Part of a small language model's weights.
Training: a variant of SOAP for these matrices, 899M tokens.
Each number is 200 + 30 x the weight over the matrix's rms, rounded and kept within 0 to 999. Layers, rows and columns count from 0.

# layer 4 MLP down, 768x3072, rms 0.0621, rows 676-709, columns 1056-1151
173,175,218,169,180,161,247,202,208,183,242,187,229,212,183,259,181,239,211,192,194,217,197,176,220,228,175,194,210,195,196,210,151,248,216,182,232,156,174,191,237,200,177,185,204,147,205,200,204,165,224,167,214,226,273,145,173,211,263,196,173,209,200,209,204,207,166,189,192,235,234,161,183,143,180,250,194,190,175,222,151,213,225,170,224,126,179,212,185,240,135,192,170,160,217,214
227,239,182,231,196,190,234,173,160,187,182,186,200,210,191,198,178,203,170,146,186,200,215,215,200,242,195,215,170,165,177,195,199,215,250,181,169,286,193,213,162,209,196,210,202,159,165,193,214,218,211,179,254,229,203,207,164,267,186,186,217,245,212,195,198,219,220,225,209,214,181,188,186,208,187,194,213,198,189,183,133,198,188,215,185,247,180,198,201,186,190,294,178,182,163,182
188,205,260,214,241,190,237,229,210,212,179,182,231,210,241,244,206,200,170,208,202,166,192,212,161,246,166,220,180,163,138,193,169,189,241,240,153,211,182,212,228,202,248,220,211,196,151,214,238,171,222,202,227,209,232,274,199,190,157,244,259,187,172,215,243,174,172,178,204,188,186,189,232,226,201,193,252,138,233,243,192,203,191,193,196,186,207,209,212,188,218,235,227,250,173,145
189,199,190,220,183,188,200,243,143,206,159,138,178,176,164,197,228,171,214,170,189,150,198,197,190,186,169,158,185,211,173,192,210,162,177,179,196,193,180,154,240,196,200,186,204,225,180,242,179,188,160,172,184,175,155,177,177,247,229,193,219,229,226,208,219,178,212,203,217,152,222,204,207,188,204,223,212,139,253,161,194,258,221,158,226,235,223,168,152,218,187,202,205,222,202,204
207,207,172,235,201,141,226,157,178,175,167,207,205,225,185,212,213,195,256,170,171,220,205,220,216,239,215,232,224,167,199,183,219,153,228,193,115,166,220,231,217,239,175,265,204,152,199,203,163,128,232,224,220,232,181,170,230,189,206,174,137,164,174,206,198,238,199,200,159,224,207,234,172,227,180,223,235,146,174,200,213,255,196,128,186,210,190,159,226,220,247,223,225,252,214,198
199,275,194,170,219,178,192,171,151,280,198,193,250,218,223,197,182,205,130,209,205,173,247,223,198,189,226,132,206,218,254,246,150,152,221,229,209,211,231,226,163,235,225,143,163,200,219,164,193,238,168,174,226,188,263,221,223,206,199,224,287,168,213,210,212,183,202,152,222,253,181,203,243,190,209,199,101,207,150,170,193,232,233,201,230,177,206,181,166,223,226,196,215,202,158,201
133,229,177,240,183,240,216,163,183,178,209,277,162,187,220,197,193,223,199,147,193,190,231,213,193,214,227,220,153,125,218,152,206,190,162,186,162,245,171,224,222,209,304,228,228,132,224,172,202,226,186,177,219,186,200,170,175,165,189,207,196,214,193,207,224,242,182,159,223,172,242,176,213,207,226,163,207,166,211,148,199,187,210,119,221,189,218,224,136,112,190,237,187,200,166,193
177,202,225,202,151,224,217,210,255,182,225,172,217,170,207,189,220,235,259,261,208,202,231,174,214,238,186,190,205,215,200,189,166,197,232,186,208,171,175,200,167,220,203,191,243,252,196,149,196,208,182,235,182,161,169,198,224,176,208,160,177,116,171,184,205,160,166,219,208,198,209,205,203,235,162,182,204,161,212,164,144,201,202,215,218,173,185,185,257,158,229,263,156,210,166,202
109,214,214,170,148,135,269,209,193,196,226,221,219,237,198,234,193,197,157,189,180,214,186,197,242,192,161,244,196,220,239,235,181,201,194,201,216,253,282,174,155,245,164,219,224,181,200,163,206,248,166,226,195,220,169,189,179,224,252,192,191,216,206,226,209,210,201,213,164,205,183,197,172,175,203,191,199,179,187,235,198,279,158,217,211,197,224,202,180,160,215,190,206,213,209,179
196,231,222,223,226,255,220,151,181,258,229,178,163,202,137,209,232,212,240,164,191,227,207,204,207,236,216,180,152,190,212,218,201,174,164,186,196,205,129,171,202,176,185,215,228,236,216,241,171,139,195,250,176,166,165,231,198,193,234,246,189,181,190,182,165,185,222,170,218,195,234,189,232,191,191,176,243,167,218,234,110,181,140,255,194,214,196,198,204,241,197,229,189,194,178,209
198,239,253,194,194,187,213,202,203,222,220,241,206,244,173,211,182,213,155,207,190,203,195,209,190,203,187,244,226,245,181,161,211,177,176,149,196,239,149,142,195,240,220,177,265,230,132,247,218,162,138,191,178,191,211,226,216,222,233,168,144,207,210,192,222,209,226,243,189,188,178,173,236,225,238,213,184,187,256,224,234,198,225,231,236,162,266,173,163,231,202,196,211,145,230,186
219,198,256,221,154,202,277,174,202,200,161,174,202,202,215,141,216,178,218,202,198,172,177,162,199,286,156,196,191,206,153,198,172,186,134,125,234,148,213,208,217,215,268,199,225,174,181,232,153,235,253,226,265,187,206,188,227,191,229,187,195,195,215,239,206,212,206,181,185,187,164,199,184,207,211,199,183,219,209,204,232,169,110,220,227,207,161,178,181,179,181,166,185,181,142,104
201,148,199,221,224,192,187,233,214,203,212,203,199,248,247,198,211,196,167,220,199,177,209,197,228,259,157,215,234,234,223,204,230,184,265,182,196,189,203,218,216,150,204,200,130,188,224,252,172,213,191,184,194,213,197,191,176,154,232,227,228,173,207,194,172,174,188,222,219,178,213,277,187,210,212,171,164,168,191,195,186,237,193,247,208,256,214,233,223,189,195,165,177,186,199,183
148,220,215,200,165,233,176,165,188,232,213,198,238,160,231,246,180,218,226,178,197,215,222,195,190,247,275,228,200,179,208,241,215,149,187,196,172,191,181,202,211,196,205,246,210,132,243,212,158,153,236,191,204,181,225,229,193,153,247,198,146,188,236,210,158,149,214,172,194,171,217,222,202,163,155,172,184,230,191,171,214,193,188,201,249,182,238,218,235,258,203,192,190,206,234,208
138,218,179,190,180,243,215,231,177,196,189,143,203,233,176,190,199,200,154,166,180,206,190,241,207,169,201,173,216,206,250,208,248,234,182,124,199,220,175,193,174,196,159,195,215,201,232,140,183,178,163,219,190,213,189,204,182,193,196,160,227,192,231,279,234,212,194,179,123,162,150,188,157,179,190,206,197,156,235,197,196,201,193,179,168,204,183,201,241,183,235,177,246,216,219,191
198,212,156,225,210,235,180,172,230,200,166,140,180,205,215,185,274,243,205,170,209,241,177,162,223,178,173,212,183,297,169,178,191,223,241,241,204,211,167,236,170,184,190,130,186,267,179,169,180,217,180,177,213,196,174,191,200,203,155,231,203,221,212,142,198,148,152,134,171,175,190,191,169,225,170,240,237,198,210,218,203,168,185,174,179,178,168,178,191,212,211,193,182,221,228,152
228,261,211,126,219,209,252,249,206,212,161,241,203,215,240,218,178,205,204,205,184,225,226,193,185,216,148,225,209,216,204,260,215,200,138,156,258,190,129,189,230,174,186,197,198,165,287,201,169,213,238,212,203,127,173,121,152,223,184,181,161,192,206,139,218,155,219,170,153,196,138,187,268,189,200,196,197,200,230,135,206,169,211,256,223,233,240,201,231,219,185,205,201,226,135,170
212,221,197,262,153,223,188,167,203,221,217,238,196,150,187,244,215,202,239,194,225,228,195,189,157,212,220,171,198,196,162,215,223,184,132,196,240,234,219,176,235,191,271,197,193,185,199,202,151,188,188,213,257,209,212,178,254,238,175,206,236,210,200,173,159,156,213,207,178,219,218,183,207,192,170,176,208,204,210,226,209,191,192,204,166,187,232,178,162,233,193,174,184,239,158,235
221,181,168,189,225,208,149,249,169,255,164,282,161,178,211,178,190,217,223,216,204,205,247,194,192,227,228,167,170,136,227,171,197,239,194,218,146,189,235,187,163,189,210,235,214,264,200,262,178,176,209,199,214,200,241,196,174,192,207,205,159,176,212,239,196,154,194,230,224,191,200,226,222,180,193,203,153,217,218,186,188,236,156,183,248,193,182,199,170,178,187,199,203,166,207,160
170,222,232,223,212,196,217,166,208,215,209,219,233,259,175,200,223,181,191,195,186,184,221,160,226,192,211,231,215,204,178,179,222,203,169,209,170,221,172,233,181,179,178,212,196,218,223,159,162,176,208,204,183,183,201,207,218,177,262,214,223,214,219,210,232,209,234,192,138,177,210,260,166,212,198,179,226,204,174,156,260,198,189,210,182,200,144,237,258,174,175,174,189,206,216,181
169,109,181,148,147,186,184,162,201,148,205,225,144,213,209,219,239,196,198,199,216,183,234,191,195,225,174,210,198,233,216,208,213,213,188,187,199,209,165,197,163,187,194,163,189,196,232,188,186,153,188,174,210,142,145,218,213,194,212,171,191,210,149,219,204,172,187,144,196,240,218,141,270,244,257,175,134,159,207,127,229,240,219,213,199,221,203,193,218,158,214,215,211,186,171,185
208,218,250,219,208,182,190,157,209,210,213,231,221,188,252,191,163,194,224,183,214,159,207,182,217,222,226,198,220,181,231,220,215,121,213,239,176,246,218,178,162,168,204,190,210,196,239,222,210,219,191,227,175,215,222,219,225,200,230,212,218,202,189,275,155,228,244,249,225,227,182,233,192,208,207,242,211,219,229,225,192,236,258,218,165,242,205,212,158,206,202,182,210,224,259,198
193,161,232,208,175,220,197,223,138,180,217,195,235,143,240,234,202,191,209,231,211,222,172,141,186,201,236,226,193,216,194,211,187,191,191,192,180,169,206,197,190,220,260,175,229,222,211,217,235,158,186,179,222,236,138,228,201,215,178,202,188,176,163,201,211,209,198,182,230,241,194,198,192,247,214,155,168,251,212,199,144,221,197,198,191,181,263,189,235,225,208,183,189,212,171,175
187,166,231,142,192,230,229,187,147,183,202,207,188,196,228,190,146,231,219,240,238,244,182,180,218,178,186,225,198,190,206,265,210,161,200,225,204,250,185,213,225,190,196,190,200,258,229,165,192,190,224,163,194,160,229,181,251,204,206,166,223,188,146,174,205,187,201,190,167,246,202,206,258,205,185,200,127,216,210,209,219,211,241,172,203,177,197,209,218,163,219,217,237,227,257,182
248,209,165,197,171,179,224,162,203,244,244,224,266,215,216,207,228,187,152,214,200,230,144,158,224,179,174,227,212,181,174,163,216,181,225,223,244,164,228,201,228,200,226,225,214,195,176,191,186,211,219,141,241,156,265,146,182,201,124,165,200,230,166,255,195,201,125,167,190,140,202,239,235,221,212,220,177,188,187,208,175,239,149,212,196,158,234,153,167,216,201,202,216,236,207,186
200,144,197,198,197,208,202,205,176,259,154,221,209,213,202,175,226,146,207,173,185,256,216,212,172,191,202,241,204,223,213,187,205,203,185,205,164,185,247,210,254,185,182,186,243,232,165,208,215,231,219,198,242,226,140,194,217,174,138,204,178,192,196,199,193,233,210,187,263,182,169,213,194,168,157,205,198,225,207,237,228,234,193,225,186,248,151,274,235,249,214,200,222,182,218,172
216,230,158,207,201,200,196,217,196,203,180,180,232,234,203,222,193,216,165,175,186,213,205,200,217,187,152,273,182,217,186,226,205,204,158,213,264,232,197,158,177,187,203,231,185,176,182,239,236,174,154,119,233,200,202,173,188,144,220,199,238,235,145,260,236,228,199,216,188,201,212,203,215,155,172,250,185,227,213,193,165,233,173,154,178,197,211,157,239,196,270,181,216,156,220,203
180,232,222,231,174,194,134,217,224,177,167,216,234,257,212,219,217,235,195,219,219,181,246,158,216,214,188,167,195,197,180,206,207,177,203,199,241,190,180,255,224,151,223,188,182,154,180,190,141,229,215,170,187,226,186,173,242,193,148,267,209,231,255,200,170,191,210,260,294,205,282,220,197,149,167,238,218,177,205,156,215,210,171,212,173,159,179,161,261,247,209,187,201,225,209,246
158,217,219,237,211,255,209,207,175,195,212,180,176,171,188,181,132,275,222,133,194,219,237,191,176,209,206,147,231,203,184,184,230,194,190,220,181,169,126,145,155,155,216,218,160,197,165,203,217,158,209,185,222,136,230,204,167,172,202,176,206,258,196,222,225,229,187,198,192,209,220,229,175,183,183,238,231,240,167,244,176,172,256,168,220,166,214,206,197,231,175,220,217,182,133,221
170,229,204,134,258,220,172,193,199,194,101,188,157,222,161,194,213,200,216,193,235,260,182,225,182,214,216,197,212,208,160,205,185,175,227,249,205,133,179,201,179,227,174,198,175,181,172,173,176,178,261,226,233,184,222,212,159,213,176,182,227,212,200,257,213,222,220,194,157,195,197,217,248,222,192,213,130,214,154,236,186,238,179,252,212,209,168,195,242,193,163,229,211,145,220,224
203,201,180,229,191,206,140,197,181,208,216,213,208,233,195,230,137,160,237,175,200,191,206,156,203,212,147,208,186,229,206,212,164,227,158,172,139,138,228,241,261,230,210,191,192,226,191,280,267,206,167,186,226,203,202,201,199,190,169,174,258,233,145,274,216,150,201,227,189,190,233,224,238,188,202,194,103,225,187,157,174,230,236,171,178,182,213,248,169,249,157,135,256,185,195,223
162,186,189,204,145,190,191,201,209,237,189,196,254,166,188,189,153,214,165,147,219,212,258,240,187,203,215,213,218,221,209,179,213,191,176,135,237,202,237,217,161,117,209,192,228,183,200,170,188,171,229,233,204,238,144,237,233,202,228,225,238,199,193,212,200,212,212,197,178,137,192,241,134,279,174,156,235,240,200,194,215,241,204,213,181,195,130,181,143,208,250,231,230,177,193,211
197,238,214,218,178,224,247,185,230,164,190,177,159,122,192,216,195,219,257,183,200,236,157,246,180,208,183,177,229,232,176,188,204,201,259,190,216,183,176,185,186,226,188,234,206,189,143,215,222,199,208,224,220,174,238,180,164,165,205,225,199,205,256,197,242,212,137,165,165,221,197,195,268,230,254,148,202,208,195,235,196,226,256,210,176,174,217,226,224,171,209,177,121,224,180,143
235,257,235,140,188,171,206,240,173,206,158,237,168,176,173,176,186,218,242,231,283,171,180,185,214,160,195,169,245,210,184,237,188,215,221,200,222,198,178,174,208,198,180,197,199,263,188,229,256,233,221,203,243,233,226,230,205,185,225,187,210,184,211,187,182,221,191,189,218,208,215,217,199,197,175,233,188,229,210,232,209,141,169,179,274,209,219,174,137,200,197,203,249,207,206,196